Weights of a small GPT-style language model, trained from scratch on English Wikipedia.
Size: width 576, 14 heads of 64 (2 for keys and values), 35.4M parameters.
Architecture: RMSNorm before each block, rotary positions, no biases in attention or MLP, tied embeddings, normalized queries and keys.
Each number is 128 + 24 x the weight over its row's rms, rounded and kept within 0 to 255. Layers, rows and columns count from 0. Numbers have three digits each. The size before them is the row's rms in percent of the matrix's.

# layer 5 MLP down (transposed), 1536x576, rms 0.0724, rows 254-317, columns 0-71
100:151128106122114156124084159155169116137153136120130165103144156105155116114091112127139168155066154137139107104106128114124118115137132140120095144127127085124144184107143123095107136121118101149098110090135111151106
092:110080122094107119154128130085121106154078139120119127124165194186099112074083144125150110138118124127130135117112167156111130101122133118123140165142117098122091122128151142147083120081137104123127140166121131126171
096:165097123089071107139106132137157088119138119107128186111111145131131121119132120094122117115117110125135137139103160094183142155105118130173109146082137121168128123145121144148130092142109116167147141175131124136115
096:118128145135156111124127103144108100175106118137140109137131122087143093137144110094094136100129107123110141138152145144142126134111205122130129082150143125160165099139110125104148150111140109152164106098152078120138
096:120111148130165154137188095160112144101131164096111122135116131116153121109132157146106145147088152148127117135117142098139147097127110147123126117139137152138172119100104104158176110108132122124125109103133139098131
106:112138143133149125121148170136130121159139101106128117140105137141160182125134138130097106093114135142110177121132064154123158158059127146115113185150125153123111150107128112148133124144094157115162128128142108098120
099:099116132152140135110122099120150177088079124127141132157109097141100135099083139138127155133121112107110086144149159107162127126165140135176144127107105109114100130165166123118132152136123115069154172136068147127108
094:140133130052156156111146131150109154101138108124137103140104115110140129146156090118111139161160118073109122086120129097133123083117060153108149120115156159142170163132119129132124128156134147147093123121107125115102
104:156104120108066113138155127128137083113157166132124084093109131114159110079130137134146146192122152116127132154145153109138107124155175128085088143105115151143144131103109133172140161153093135158091118153134109114146
101:136133039137121139069134104132128092128123103134114141134151111095156133128123054129090148092111135112126120115173081153113152134149175145158119138124133110105150104126160116143125111111128154111146149132118161141115
101:148111122130150204117123137113116114116165111092093107081111113122123137102137141121073113111154100113156147137134164142153132055166136122133125118098161165152130157127098101124124130101084153134148144088097108142080
106:114129131107122114157117141111178143114154150159145122134102149122142114141091123130128114137166141156155167132114114107118150137107124149135178107113131116127143105091151154172099115086154126140078108111137146090127
104:097137158158116121187128115065138150138136133118080153124154116137151135144103129104120112089148101106133096154155143113140112129177109090156136082081119100065099146154107122129109144120149140131104117162152103129131
100:127154141185074150129156144129105133125128156126176171127182121157096136161095095126136137125115129101142088158139121134162109093129133113126140163096095094153095114120085099142091143120134109109147184127103176093150
106:143116116167133118073112120130148126133128165144144112113119117122162143100188185162143130122157123135104157114104102121155106160155152090102121138156153146124154120158094132093109176101125092121157099126115112128124
093:102138145103135157112090134129132149123140084144143098161168160140138107152172118126139127119116144114109132139108127127123148122115133123101144155151141110106152115129123136142121142132119147124119134109087138130139
095:116105114156110165173163133108127117093118154103166108130088136094088110111126120103130151135129173118143138116108133117151097117096107161141151093130104120166131153099167145113131107120140114157142153147125124104109
097:122130100127135135115133115119145133135150100127123124111173126106166113112128109074126146136108136121151146149109090109095158130134129140122121143142104114085119121134101107139119122095138125120081105119120163168096
104:111114118128130151156105139117118140099140157137118105126155068123077149162171120146141139075085141147114184108112122063118156100125115120074122153160178119136156101129128096150069100139114153155165150122156118158136
101:144134128146094116103174130147091122150129104124091136137135125154119110137116157130135122126116102126212126111125116110118162125132097093149117120134155146119095083146108181083115136116108122110144095111146168150150
093:091111128122115103108124165123098141142094144140092113118134139112132076157101134095098163131110121140119118121113111146127137135160160094130148085091142083138168143123108119088121078126151153149098170128152134119113
098:109077131111133115143153154126187142126133142069138130111117096131130155108165105141104145103136165130121136147092141159096076100094127161103166150138144120106146101144139132126119158090083113112128130131116120145098
102:129108119159141110121098123139131135115129092137161142136132138146117098121140149129169125097144167133114160136054152139165144176101112110117115149107136113111156193161137138126129178145112099137136135115127126156125
103:079144175126151137071132103135124136103184118127147164145119141150150172127078146128102161111179169115145137135149127104089159140140122103106140117152132134122153118115161078154118071102171118122162131135097124158141
100:090113112138093078102144109152158113145135153117131152125115085084146161159191108110086160137116150127139115054131083114139125130120169134145111125084150159109116151149119149128115180132130156112113125103138060124141
100:109166102092127136113114157156127079162139125070150159140147125140124116146094116144114175107115180100146118148132112113138096145070045120115113122078101126107136123142183084123160098135150122183158110142086126156147
105:111103122111123153173132154119145137115122160129181121125108149134173102099132096116155116084127126099129084142126156129132116114099131172113123140187124148115143149140110151129099138134112164125113099094132078121150
099:170134125093104140091121147119107090140137144163119157152160152148155122134107074084099152119132128117118125113110130136142133140086127134140121154115173144096125152121136137141064165144110089128178103116100145125084
092:102107158120111135094134106126138168092149173078124123151152109134133121135145128162143123154129131126142076138111128126107108158128131130127141160131121091092084134153157176125175117135141110127091129080112123119183
106:119113131146128108117124127089160098173111121109172097125128142137118120123128122115146116133123176156091092149118123164111130132139135133117157099149107103132120127116162082148116177114090142091102155113180183171107
103:106116122102118115078142144114116111134156098121147174164103143116132098139127106118142091173158126121102124136100121110084160095131134111122115172102097118122116146179150141116156120131150117142119132141179141071126
085:116135132098144131096153134108134115139117102171138124081095123097091170115142171121126135145108129139072110105146118128134140085105148100143125168134115136143126095099126139165129118111149135153136128131151104138158
090:109100142105115125125183107126099138088104116141140154116133123137115143155138153148102123138120160097136147112162173111089149182150112151090077159139138075143090093134184117127140085079121143105135118136105141145119
099:144105132101111168101120150110162089124137126144090107116151092097172130149206127107123144159158136116134135123134107091118114109162130101103128147133119107101138139102208129106129133117120116161171113127067114130100
093:099165117112135131112146141181114147149123088092097120161130114113127111115088131114133126152118156084121115116111132137119168115094155118102111137129094142113150167148154161119119096113149161124135137171107151098118
099:110113167149140117108142110118131119163123103134126145132156139152142126154140096129111121134092099140123090133101136094154145120133105112149138124099161132134104163135154138170167145097133111096111137155129168131137
099:091129116121124141135109162119112128123122148115129112135076134114126127142113074105094162164110122130123141104123125143153142127116127146144091113161126139164161158108111120145126115067086152085111126107131123122109
104:119144139102076100141121135106147089113136110146123161121118115132125115124120106095131115107099102110140112137073114104134093115170147126156152132143123103129127098123120130173131134101147152170113146108127152141139
107:119114152152113113141129102146099133137139146133122125153160144117125138112158140141088099116100138164139160121138138158085078143140093181127122135164137173116151117115074114177111144134121168143146109113133161093134
100:110141148127115109118115099041069133143106159134162101159116129141124177132165136120091133126136175112103157144125117114131176109135132151143176137109119096090099135079115177129169194117142133142124158132098155096168
094:107129130120066179148141102090088121147154136100158122114116117156116121123127131130137144100119109140079126137184075200124127145121170143118129121119105129106096119117108132173121138112141188099141135134139130155146
108:156128141097088075138127110149132129111145124143085134117133137138133099124127161083097134156118129158119133157137104164118118103161121119139121126147154092092122141131122141130153125124128122100109112117093115111112
101:104104141127160131171137150140128113135184124140089124111177129123057121127098114130099069129128152143094124127166070114078141129145107128136166178168121157116107125074085115111127161124099101118161123146126157125089
104:138100106091127142149076143148095128129162107099136135125123128069127151088166147123110104113147149117150136130145193111119128119127061122160134123108108139168118102126119096116095101174129137172098120134109086152107
107:166161116124125101158115172085128158131124105096140122115113144143115095152146124135110099135171137120137121096124071193133107094119121099114062139125163112118110114144166137119143132141127136110085152147111123081138
103:144087110091087108107118142128134133162146144101111089121110168132092155090169119134130079135097148140167106146114106115160134175119095124091130130104118126126135145100113136142095126148125140128121135118127147150119
103:108148116148132124105102093084095114148159139146125163112102174091148133138137135133141133119118078145161116150119102123067101139085139117138094112099113137153127115154123093129108097117088077106160135108165143147145
081:106092143115109113139133108126151146099147159099158096122117145059141148136138119147145113120170109108105146110103121133124162123140121127121099110118111118151162123110125158127098090108141106180150122139144133165141
099:142118098095108126137142155131154157144143135103137092123140160155115091088140097166081137097107093130172152158169128155140133156154098135138133087134143128115146080167150163142135097144129170136060091141121094151131
106:121120148122075152133149141131109141133095116157090158156145162146146114108117096150119186089112112106170116120108081154163101110139105100134143131134116096137095099117101143120135105075134098154141087128139162117128
100:104151178129077129154081135132107103118134102099127125163095134122146131110093126161172111081118118172108148094147165154151122177135105147116140130101111166131128129074118168151137139144133113136139124142136084106100
108:122162099138152119134149113119175158147128130141057127114105147134146084132158113126091072116126159166126096119137099065102138097105142095112126116098151123087161131107124095109135113163137142111124132114126139153100
092:167142089090093166146101114113152061166124136092109114123155096120124140097146144179140148118132158124147092133088099115153105116139110141102129156122117108154080126166200092126119125149130110120092143082120100175100
103:105136149144126144127106186085134127130104114095119124166164126150104157111148104109130158117159082166110113124123141140097100157102136090154121143085085152126107121161152097104163090133123134130156121106131133156094
099:109108121096092162156128146119138126149149092162126130140139129090107147132117106108158185168149132155103181055138158169102170170117090119167140133142128134150126085095107105121126128164126103126113107166121170147097
090:118143107138154196080139123129125083120160121156144161146125167077106136103152117127102123141128132132140148127142104133135146119115137116136133131132142116113143127099114156110156132150122139126125137202118144167106
109:128126128128154127132083129143111134161147129123151149143133122118099122149148137117131117105119164098090106118183122103144128154125133117168150106125157159141132143163159211218097146120113112112102161136125125132162
098:127171115123120154160114124118099158109143131138117120118122121143135157154096113101114148085136096181117155147142112090175097090171159156102163107144110145103142169147117152129156105123101107128144151136199133117161
093:185104120167139181161149125130157136155157110115155128113146115126166162105070118129145138196118150165142126149152093107134168128195108064162116106094127157151142113112140100126124145162126138147089097111174165111119
098:166156159112147135139097135110107128115094115139100126137136132172136123138182105126148113153088141140137150110115096148118156095177168126130179090139132137136089090134161128128115153101149073112128138150123138147155
100:087149143129098145173102109129138117117130124150145117150109119118143096162124149094122109124131113071094171144114149083125156167094128115148104139124116101118103110145113132119090060102145122205156131082111124162160
102:109128101161158110127100086105109143114171150124159145112174143180136133131111121153094141173146097117136171114165101133122099111122133155098077139120052148100134134142165122122172129137169130143094151142146130121152
095:140110159094133163111140126134111113131109136162111095139091131094140152151145192157140083117198126155125150178148111087154121143138145133145136159130148118109126101109153133081139119088121110142132143122114126111147
106:134118092089121140132159130118091138104115163099112147125093108111126158163148114118118133149148095142126139125112138095111132141106154154099146131140122095091182076163116104088126150148165100123145120152148146143110
# layer 5 MLP gate, 1536x576, rms 0.0921, rows 255-318, columns 0-71
099:130088139149081106144106124151177152084135144108124152119115153111093149109173167149103128149148131131132087102110146092093103126100154116177135152169122094131103187145098106088102138166138062171130107108088174130092
100:106133152101113122144139092129130107152141117094133173147137134105165132142141124118169141160109117091133155091133120105137180143107134178125121124136174114144125136155140141133113097127128103119131139139099143141134
097:165136109097136117153093130134114179108148140159130114120110148128133099120130136105128112116116142156168120158108071110137138129147128135106095093098124150143108102110188138138103136101110090113123126142147118122150
102:143146123124170119107082113138159091098102147134170148110121123111209161161136207133130084132144077166095132150134120157114081117131068116156151106099107149152152127137121152142138135096112118144128123071122130148137
099:181145117135093112118107088127094168132107140085115135124168062127120171153127142165099125153121150160136089174140141113117138107123086156163144109154123126136131079134126117134098118127150139157155131126140136100137
098:117138170149131116121162143152081137161199081171110091100137098165110182145106101168105150116110102139111104140129129145120153142134176129091101122126136128137164114137115115161097137117113166095122194150176126151135
096:164106146099134108090123125130131195125164139141155116138103126084121177128130125139156145125124112120141089186134122148173127112106183116120130160116135141109098127114136117150099121139136111133124115082146130096095
100:126138104179164129150146173119157138158132126112090125119164146157158124168141061152137128106124148113094131099131097100133126144105132156114131123122101122128132133123127128132149131167102125146090120117093135163153
101:142106082121107125139120185147107112101103116151090130070164132153181109135184118191110098104117149092103048117155070105134083109161081149124148127140141181136124145120123106156148109130119183111177170145103138124151
100:191115114123149132099161135150086109107181160137110124114115115130128175152128106093158116144148157129125130163145135172077120120129133098128139161143183169122119147140135112112081149102117132146113125149106162111109
100:138110149102117069144131111126100083120137139164116109136174126136122122109166143164147133145130114122093127120118106123107107108134103109083110128107142152136143138140105121104158125136105106107134135111121113150092
103:130102161077119137122182102137157130091114144152135110102141181140152108171103126108084153142157145171116116178134087177099096184122162177097126152106089150091112162109154118126098116121139114101122141125151121062152
101:123126154112158130139124127121101122103147145149100122121143143116102144158125110117137137132148135177165111146134105089153085054138078151122090186131116163133101148122140091183093126142129134116137117183118143188204
102:079151137106085113099132098094170101121158132139112117125103092135142148080160151119144127185096138115155111147133103111174092081099128125099132129119101140111121134158138121144088151144129145127101129124105139132117
091:120107130147132152114120161146127121145086143165144127146128115132090148129128132153115155109238112171117136155122151097124139132110110095091108109115192094176076141083119134105139150100093116095141155137107110155109
096:145129099095113174117136104168111082151102130135103128148137111130136117131124117127157130156129152120164145099186096087113141137131084136114138115085117099138148133110159129150151125105103118121137083109145142126154
102:123152139094086092106123141120155136159145098068141133143127089133143148091137107084131153206134118137140105155116108132135165147104137159121123133126133086123108150096134127136132116120131100125092147170114120125128
100:112104129154124132118115140121113122172163130149110095125149121087124124147145151128100150138115120124142122101080079145149179104136116141108128117155120096142104147093119073126105096130153118119112151139116159096111
101:140096111089126149106155146094116141139118123137119161103106093102101103085122097151114180146182123160102117147133123090086154149127106174129125075130086126148130131165134137124094118101116115118141127149091127092133
099:134127120140132147109148125140120107142120154094115104133116112135098144102138107175083131114113126145123085080132128128127155087119129138122164156133094109096119156136172125164126103155162141090143101179119139139097
103:141118118088077160067167122154108152138149142100119127139111122086101128109093144144153128105124157125095158149095125119145076090088140135128108162107054079091140147110101162139096095122122146123085139183134125145085
101:097142126088076114128139135152126126100122100108082157128162167113168109139178136156090081126117131127141144132129086166112109161145147136092124118162141127119128118094145140163143160152160125125095116077127065107070
103:153134130091098158116123114105129098187112120122121162099113147126099087122139109135156186108118123127086148118106121135141109122147111122125139125087092094117113133165090162106112130178150149109139079095167139162102
101:142078120168098118132112151097122090131143119085075171131145136100172122101123091085168134130121166130137135134130110194147110109108134144122114103081119142098105158131151105124165125125160123143095135134092128160109
098:135166149131155114112123155144121154172137117121152082097119116129123107149140154161105076150144132168055109136162105104126100146131102087118136155132124142114127088097095144141114088122119157106152140106137136133140
102:144104141111149107126137122129119120145072161124131110166131116107104106152099144123126127124113100087118117124091146171165139114094125093123124104095109132105147131117122092107105098154110123135125148158177146152196
102:153139119137151123109107119095133125151079106119138113168145164128158157083157121173102095077101122174096155133119123135144128168121116103119125095154151125142111078144138088127113153131183131116129119101073122131111
098:132134152082115158142127153124104139135120125143091142152153126149069143102149140114128147132106107126137139135154095121121126147133113141118098144116136139121154086133128093128129123140128082103152102160114148132138
105:143109133125129120138151091127143080140122147128143134091087108129149111132163143116110094130127140111080131103122135098111132140077149051115091126104150116143144155070138118154121143128162128102137098136120129129133
100:170111126121117169151105121159128140087109130185136130120145075105161139130093124105148127092142144111177082108114149180137130108141142124121158104178119100115128121125149128108090148093126142160116147116095135140153
095:130129175127139115110103095092128144155134111169127121125140175079155156080153154162122113092123125104102112132118123167128121120158148140145121107142136119125110112126115163132141150130129145153092144118120090173129
095:132139123121099136106131064132109134121145103090098161133120112102116155147137133118117163097122078119148142120154084121104142132071106169157151139185120111117116113156110124126151142133135133137144101119121158146105
097:115136121071113152070050092156108125125078181156142132139085126125143174097111173124103145080120153136119157088142118121151146124155128133134164113111148148160113188121128130157147109126093098182105167156133097139076
100:169135121112170120097097080153103089115145102140113102121123150060149143162156100129129118113112122155131071105091166162146130159116154125163129130111133121099170163135138121135136136138145088128106102097117123177112
100:110136131140168125098140114166149146148112103115142143127135150157085135121147129126092147119124120171158100130109150104160145110111109112081111108088119121160108179156142130169164127110161119123142117095116179118134
093:137119127090145115162118103124115103161082139154114125134125160159132168139119108126124131111111163148156137101138153113119108119105125124136162117129131123108173183106168130099132118144131132146099138145087113090106
100:139117154146104131145112142077156120110142119125140116114149151107112125141147111158084107124098129143129165143115105072125128147157111142125138088125135103139137147122128111105069136107164147121109111177168125173160
103:179149137127108090109137138131096139148134108095136124108127111096087131156148133154107178113127134138162151106104107149104143141180113092121153168114147166145110106095114175106078134104116103129155112110132108157119
099:104150111066141171147101090115103111142159101145166163169162100154139136095096140137146164121127174113109100145175113127124128134113146134123137079120122140120090118155174145106149121129134169139129157148129116115149
102:119113123173132177164159114146130119117116125078170153089116139170148126095126137103084154155159140132099149086152142137103112122183138160160106122079116113119123102117101070138154116111115124147123101104134101145116
098:091138083112134133105129116114138149129171146103174104101119159075098129155119135126112117135125099118102086138114111124098145135094095152148089084095141118144151126155135169127099151132122100114188096143135150164132
101:127105157104115143146122167113136119143091143087108103111107106118133091141109168131127097160148122143143146126128131162108137111126112078131123131150133117141138126155151147092116134142101094182098149129085098120135
099:131112133143112125105134122138138133116140108173111156111168101119082152088090141128116121153134147110113154129134129128133142123101106140141103125139126118133127139113144111120092131099148115107115131131162097096139
105:138089102145114106138117098167133171113105135098138132143178110169121148106134131113149129144108147122120116109123167130115102135137130102099116099132104130143165151141153115119139126095098153128122141162121140093110
104:150112119131093138118125081137117128112167128163142129141100159101118149143136110171119112109102136149118107133130110111149120098147126136157162144096153127147139091113101099086108180084113107163167125137131116129155
102:135117117120094108137105127188155132136121139148129108141087111114121125119100136141176129149156134132136141145125166155137114130114172139127154107117148116180165144151151124136085099107118144127164106107131160132122
099:128104110084143155152116126093178135119150139090132124148145150114092138086137089124064127128153127137129105132102108154127131155128158144149157143131136151133155125165147102098109146131085141105124159132122103139156
097:141146114134068148107076168172193110128131105118157127154139166119130120076111129110120112144115134143114112141126119085131135130138095114112128129122183123112125077131124173111125100103115101107129148111139158135164
099:129133105147112108108127142118128116155132175151093119078124116126097137132101127107121129114111100103130151108104108103145175178107117107138120164151097133118101151172117107093146152116109134100120118115094123157126
097:129120107160131136162100131134151110157139140124132145171156149114157133168130146143143128133137122146136106137143121138135122100126108161147129121119158151113121132128101138140143161187127130133162135142152152097133
101:123112094119096145166083096140149139151102163138147125138112132121125154160147100132142171124124119150109155122107147097135104099090136122147142114108140129091128160133141124156101113128116153161112140122153148139095
096:137132154167149094118110123144116127096095106112145098105124146108091155115085115088169137136119094120068104077119120110148091146142081108110127138153128126153137160083117143138119127078147096108139126142149172119117
105:120152116129087115129147139123120138089085127105112196153125126145097100111103159149138164109123094176118117135126147105150099163106107128102096097095138114139146170148118114096130136135151143127104129108133105137106
102:165104148099096151136098097144169125110134112179115148143122130146112140101114133146171132119109125160142101090119153168104150110115134173157148150111121088089108123135121113110099172098174155140117155136134149106150
097:131091129156110143115167096150134116127118106161164125137127126081156173125137100137151106158115116116143098145107100145089153127129119135135123103116140124090116066094140155091137154117157142126138136177130129152106
103:118160153128114154095130102118127134150072146133148090141110154105090141130165094140095159159150102162103116140126091150201107106145164122170181118131157126103129130134093118144168147123148110134117122116134111132143
103:129126144131139127126132108144114114125109125096143141150136138123076097136128106128142122123159142147096121105115170125103141099155163149122153139086141130126135182143144160114140159120091103152123143170171118097118
095:133110167161136126130116160169123118143105091149140114117114103144102109119116169107139173147152129133097167111175166113113128134129155133135136141090112127128116108108151134105127111139120118116121161128099118116107
100:125140135150167111103136118147084114080129139084124154116136111153153145100113150090131180136130137127135125117133080123084155117156126103173138096122131132147104119146193146137133119150140083127110146137121137092192
101:137135123127108101114127095124121127171151125087151170155132183127101089108110139119142142120133092121135132138117122147143114098128147101091136147123124127110121172129122141166120112113132132085120164122063172117157
098:141159137155137137122137118105157134129097162124141145092103119113099119134118147147152120162151109083139104139130117131114137096162071128139168132175103160140140116118157139098104116125142104098196103130076119113067
096:134143163132132097095112107138124096132154120162148102147131118138149134117139133129138124116166161135123116161123096130158115123123106101125108140152150088094125135159143094114131114113112131144159075111091126134154
102:147089129087088155169120110110117141079137128095132146086133122136112106101116088111140130125089121128093150115151068118136122083098156166110102116129121121181071103159109114110127121100110066160066131121152139138127
109:145136167174126138081106129115156124101116144173121114136141109122127174126095145124163068130115150121099129139135153117144096146121172145120107142097092110145120120105120100106138125132130106150097111110117126134188
# layer 5 MLP up, 1536x576, rms 0.0988, rows 255-318, columns 0-71
095:091136096151207163148126124140110147204121119096125118134127128118133122097155086170145133110125107084126132161149117147119199149116126123094138113111104130145124165115142102166115121172124100158098105136148159141151
099:140130122155128100140098100102118131102138158146137148127154147113132135152113121153088150115132094143123153146122133105141122088133120085125104100099133102133197170117145163102120128132116145122129114129163170146126
095:132165137149111091179142118092100128091130132147088138134100121175129119136148155121110105124093126130137161129107121141118109136097138117174105150088144125141139097122154127123124152119120105103132125144130139147104
101:130134120094100123142082114142120150157095166151128107127102098161145131159128125144120117146123167092142153142117075099161158114132112156056129126122137104113105116122130128113168146142107094128140148112123109164117
100:116148095109151168152120168124147099155156150128124124139121114173092161150145127128134128109106131149144152132117087146161130140125090106137149119123095138134138119100152158162175143161111112081111088144111136133109
099:109128105141127130130114112112147164159119164120086120126106167149126133144144078062167099137129116119147153096168109129133126152090128123125106146170136120119135086142151175108126119130126145126135121137130162102129
097:129122073138146107139135098076137101181131143103129109150148143129113129149138119122118088131124149095137109094145121101098090136131117140136189128157139143091141182150167167122139146153099133149145153110082150155128
097:123164128144122114178126163080139064122137133123150131108120152158107136133134089104159111143112129088185127113115157125085127083139121107143151178147147129151153176147104127131126138109163112118119104158165121197149
097:101118103159121085096116135105122123108137132125132202102159129120130120133119061148156100116119151102168087140129131105146129143104168101130144098180135115140131135132118091145111113151119181155151109143114123107109
101:107143101100145114083152110123135180139098117084128112157111131146136129130118095142076091085158128112126149111128145130107127093151135109122164131140150146118104158126111091148134153133098122109144079121154123104161
098:099108161136127129101119180091087121139159109111121162132117096113100122090109113121134105141146100138134149152127142141112104142158133110132057110150114145136156134152162165115109115152073064115147184146136153123150
100:131157150118139162149117112088133165190167136105131145125164153131143107124099123067111125124142103119156127156148156162139145077174134091091163113140115137061132105173134117112140120120104116122100095141148102118141
104:115160140171136161159152158154144123147129169127148127161166139128078087087094113113137121129183164116167134168173117100146120127132181131162139141110117163181114123156126108134113151089151163106117092106131125134135
103:143095123152142119171158119126168106134107140088112139127123122163120171153146152107146111127113131105105114142106124145110126127114142125077132145128121101103159129157138151134108089136181099153161122128132123132149
093:126103121145124141092137162120160123158124171136133117157120111126136133125121140146114112125156191122156142143118128118138083179096139134095116118137091091145100136101157107140130112125082086132134103162130130147150
098:186113117116105153124138164115156146145104106135086115102158114108124137157123131119095091142137147069135127155094156102124140112152139124137090160159142099105115097149122106144093145099125127096099142154127145123099
101:171122129171088104097109130093127122152132127148129151160146171093138118129117151092122152102117123160144094123182103105172126129106159083070136104097109127091140150176105113169118118108156146131103096159131097122115
099:160121125142109142110110108126143134132117091105098101167192095114092139136119155128123127114117118094149149097128142131106114132101123116131155131114129141120138103092104106127132106066125118074134143115122143137169
100:136097104149134142119130130142102104125115125140118116120158122147108162109143121138127137115165120142145149183133097164086159137145149152155119142131177155129097139119131164135169111114094117129128147105147120153155
103:113131071135140096138100141149074122119099146149172163095150168149156124137118123115149124154177149126156124157122159144119132172142120133141111127143132077121143097132134155085190141144140157138085153073134131119163
098:091105178132151166115128142091076138114116154085161134113092123145111137138149119187120075126140143142153128098151119115114171181150133129130125150145105135068151118115084195117137127123152148106119146129123119140134
094:119133120152208160115168166140130104130078094166165122086074109167105165158092127130110152124118133140128128181135143167099119095110114135093163165148091155121115116118164105088115148081115133113169124122141118164116
100:127103140148109118101144164140109148165114155120152135142163120110172146127131131123104095106104124098151136145103149132149137148096156127129109147154088103153097142121150153149138150102084148110115139148120113128102
099:119101103136103091103085131103122103099133115140151124147106097129124145145117119150171112098155135107065167130089156084149100126144105144102137114153142132132155094093169147145107143131183136120140159162114141079129
093:152137162170120132138153118155150122144171186140150111118101078097141163152142113119153130108118106113199152103105155124088144102120118160140137117157143124125134098176088132073170111114131149130093092067093110133134
107:126115111108126161159099147148137071148127147139112114162116107120107124170112111081119151127130160124114129094122174180156124118165123131156111111106133153138120132156125091147108081159139131119119147135133108172149
106:155135131116179135131083140109135097085124163071143168143095136141154143108156156181156105132102114162078162106166113130142096171104164117118103157139104114140132116106124162153085117130113098128141092101110118154123
093:145120176118113196114066117110168137102095160138103113161110151187125118148106132123149133119116132191169126123144078129128154115169122083132114148147080139102155103161103107142134132102136140132158121088104103105167
104:118144136111124142110111130130123153093131133131116145146126149139119126149132111143106114111151126154118122151122107151132140043119136106164144142153128137118130134095106171122130123163093129109098138153103109175086
104:111127121141156120160105108088148166126172119105124104137137117133148153087100138124142105148117079147125108136119116130127165139144121156167144145143130140112134124114125138117093097157107189107102154163121124124140
092:152135136185080149100122117110132119142096118122114093091166098121137102160092086145148125136116075146157129137130160156098154090086117129144124161167153154118111150131107115115178121129138111142130138139117133140120
097:146124140132136159120155134156104160113152135128101145142091109142111131135109107149156108108111054094126132102135171150154127138135102139137110095142142112123130092121112123133171089123156160084118116123136171126137
096:155151146136140113126154108102109107124150138151169126115118128122103104100131094142110111089123122113102086146090125135139115143145124128099114100109118136118123152131138135077068127142167132104149176156109161117117
100:133127139135183144129103125138089155161159139140119145086121124138128106135171121119118145133132113105149102114149172147085181146174159163126117106129202087148102117102126161106144113142128147159142106138129130113156
092:145130094123099153157109134132157132096093110117125108131110142122148117133117153151135085122095132095110172119161107138133127139126132153143142214169142157108149079140102121114115136159136146115124135131143118125157
092:141092118140113108100146106133126074110122130107099125127202139138152150108122091101101135103102115105083136105088148167122143155121113128151107085146142123164138145116132155164110172172082138129107115129088163159177
106:139105140114127144159119130144158118133113131157131106125117120103110197150138125141098142125108119111119102163134086105122127117127127138150160128110145150091125153102126097136142157131128107121115124160116099162118
107:158158128132091082169117138145137101141151100112139143106099108122127082158121087130135116102125161146117123125140115155120114127119125154141134151128101109170132127128094116094144116090141155130161140149141159142143
100:119088149151152112096128119118127084110116102124159147096117104144149130119129110139087124128099151143136153130172139099110114141120112085113156088068156127123094110123095112108110155147126100117152091160158149138196
099:132177102164136084140118139150120148166123130087124117116104112125154137121115133117129116147139112149129118096147114133091148140153109070133091159161108133177163117103107138101147129112123108110142153118136136091117
111:136117136124161109117163159112089130123187120153119121129102122101136148135118117115148137102106110099167128144109164143118143141110117124127155090114148135106139142142105126128145158141136135123087087132130137121116
103:135104118127167124102115126138158124156157106134098149126128102157159113139129100105113160166116106143163129127109114160137120121161137124121100089118119147119120102085135141131160120148146114134120110101098129123093
097:121159148091129101180116172149134099098172087113167132084109130089105164123132103133118090099138136170160117147146106104109158167127152098160151118114122117201135155110142104130151138119106105103127121103142088107140
103:118165151144136133126114155130122161109103106161152108139128121142116132131136119130121097135116100131132126150095130115115085166145114150087164108112139090133098102153118135138136086146123154157094143163069116142109
107:108112104128144133087093120100129132154147131168130110111162147134105130113100092127127144102101118128162105092147115104154115134108116151133175151113135141138125097113114130118156162086130127088157116149141112105134
095:103095119138139111133193123119134140116130091140191161157146126168135117124103108141190185120102121113136147107138148114158154145112116144094134138115133143169139130151149151137170178132124156130153136116121145137140
094:131135077098156130104145112117116143152111142145139116110136089098142112135090123143119145152102095105117114115154137117150140121141085161137146116100113117102122149153114137140170079088141114164131118134126136146127
099:161098165114103103114138092115110113155128111156168130120119132149127137137138107124115130147143137164137084126178078114112118178099142125106143101101123155118116110143144131103118115150172109140097150145151108125152
102:141137132124138131173117115166144110118158129119091151123109160151085150160138119142117130120113121103110138147122131139128154093078140136145212179125127159135120160115121128098110150118100131119132129125136133177134
101:142134092113109090097114113102132142119171112118129100136105140160116144113131120120121075124099129093138134109145122102114118091112123080131086122144131142133106122142174086132132132107101131139117146085074116136127
108:128096158114152149095090128127148120142162127145123143103112103139098119101157104150080119104114150132085122097122132077116157124157153156098149182124125107122143156096107119111089107117099180127129172127132152141142
093:086111091110132142121131136112169144132117094122151159149093128129107114127119153142124145088122153126110135127117137127177173140120139098131155108165134126158120127189110132106126154133148130137122161078187137136106
107:137080133157111108094111134112140092115165123118188136123112157139110109103088156098114170125166129115139065160170157149120125139133135129126128144128092068135114142119147109079144160135161101107144156120112143079117
102:104108181101090163102223105104197144124137147137105156124113130147086143096137183162160166130166160138165102120169167146137127129132150160114100160119142108157095140161078123139112135093112150113097171129154106099100
094:144115111134101125109126113136119129159111145107138138144133121131098080114125121164135089085128122117112150125132120102107094137158126111129123156145161135101114155142130065137151123137126113164129148144120062133108
100:140121129146132098065141136138117123101152097159153134118123130152093127053136111143103114150094109153095128113140157127127174153130132121085103077107159120132101129163071155136085112149154160174112144170142168144143
099:152115113123146162141207165163121121120175136129112107131180152127120120126146127140103116117147144119140135121096139118186148145135132096122179133128079132110156089085098116157101128117156101118122120104109140095113
099:123117113151128116127126157178086159136070131121145117150092085120140122085147146127107169185159137142104118115121129169122113137116137104104140164099134074093101125154151108076095114112140158110110138117169124143136
100:077098149160108135129116141141094114130065110098167101116143143138133063132102148134107122107119114142138158169070095149118129147140165068149109150152100091153131132182125157154153141150129125095137127132127118131153
103:107105120141121149175115113073148125102149149139098103133140088117118097142164143121102191168154166161089085159127140137135154179065142134133145136146161098113130093134128151114121141134152103146145096132170119123149
100:150110120127085142127110139145101132097127135138129139151155147130101119139138106121155127102122111128140142128078135156156125146144158161118127113083127110118117110160135151107141089106088096139147114125146137109149
091:165119134143151109108110162148145169110125143142111104126186144127101117112148123052141137131110123129169136119138102136142126106141105130126141114112118121154128086138147151153084147127118125111116109148119151162096
104:146145136145088125130133111118166175114108161115113111189057119116124117160152150107137147144133124111134192128107093096152166120135169172128122150086141134131112159128131133142096111100153112128106108137133106087097
109:121121117150142126120139098137164120091117166116102112122125125149177119135149142102134144123145144130167128105116142159157134110137104118123090143111124101147100135150070155070112155138129121144102150130132121150136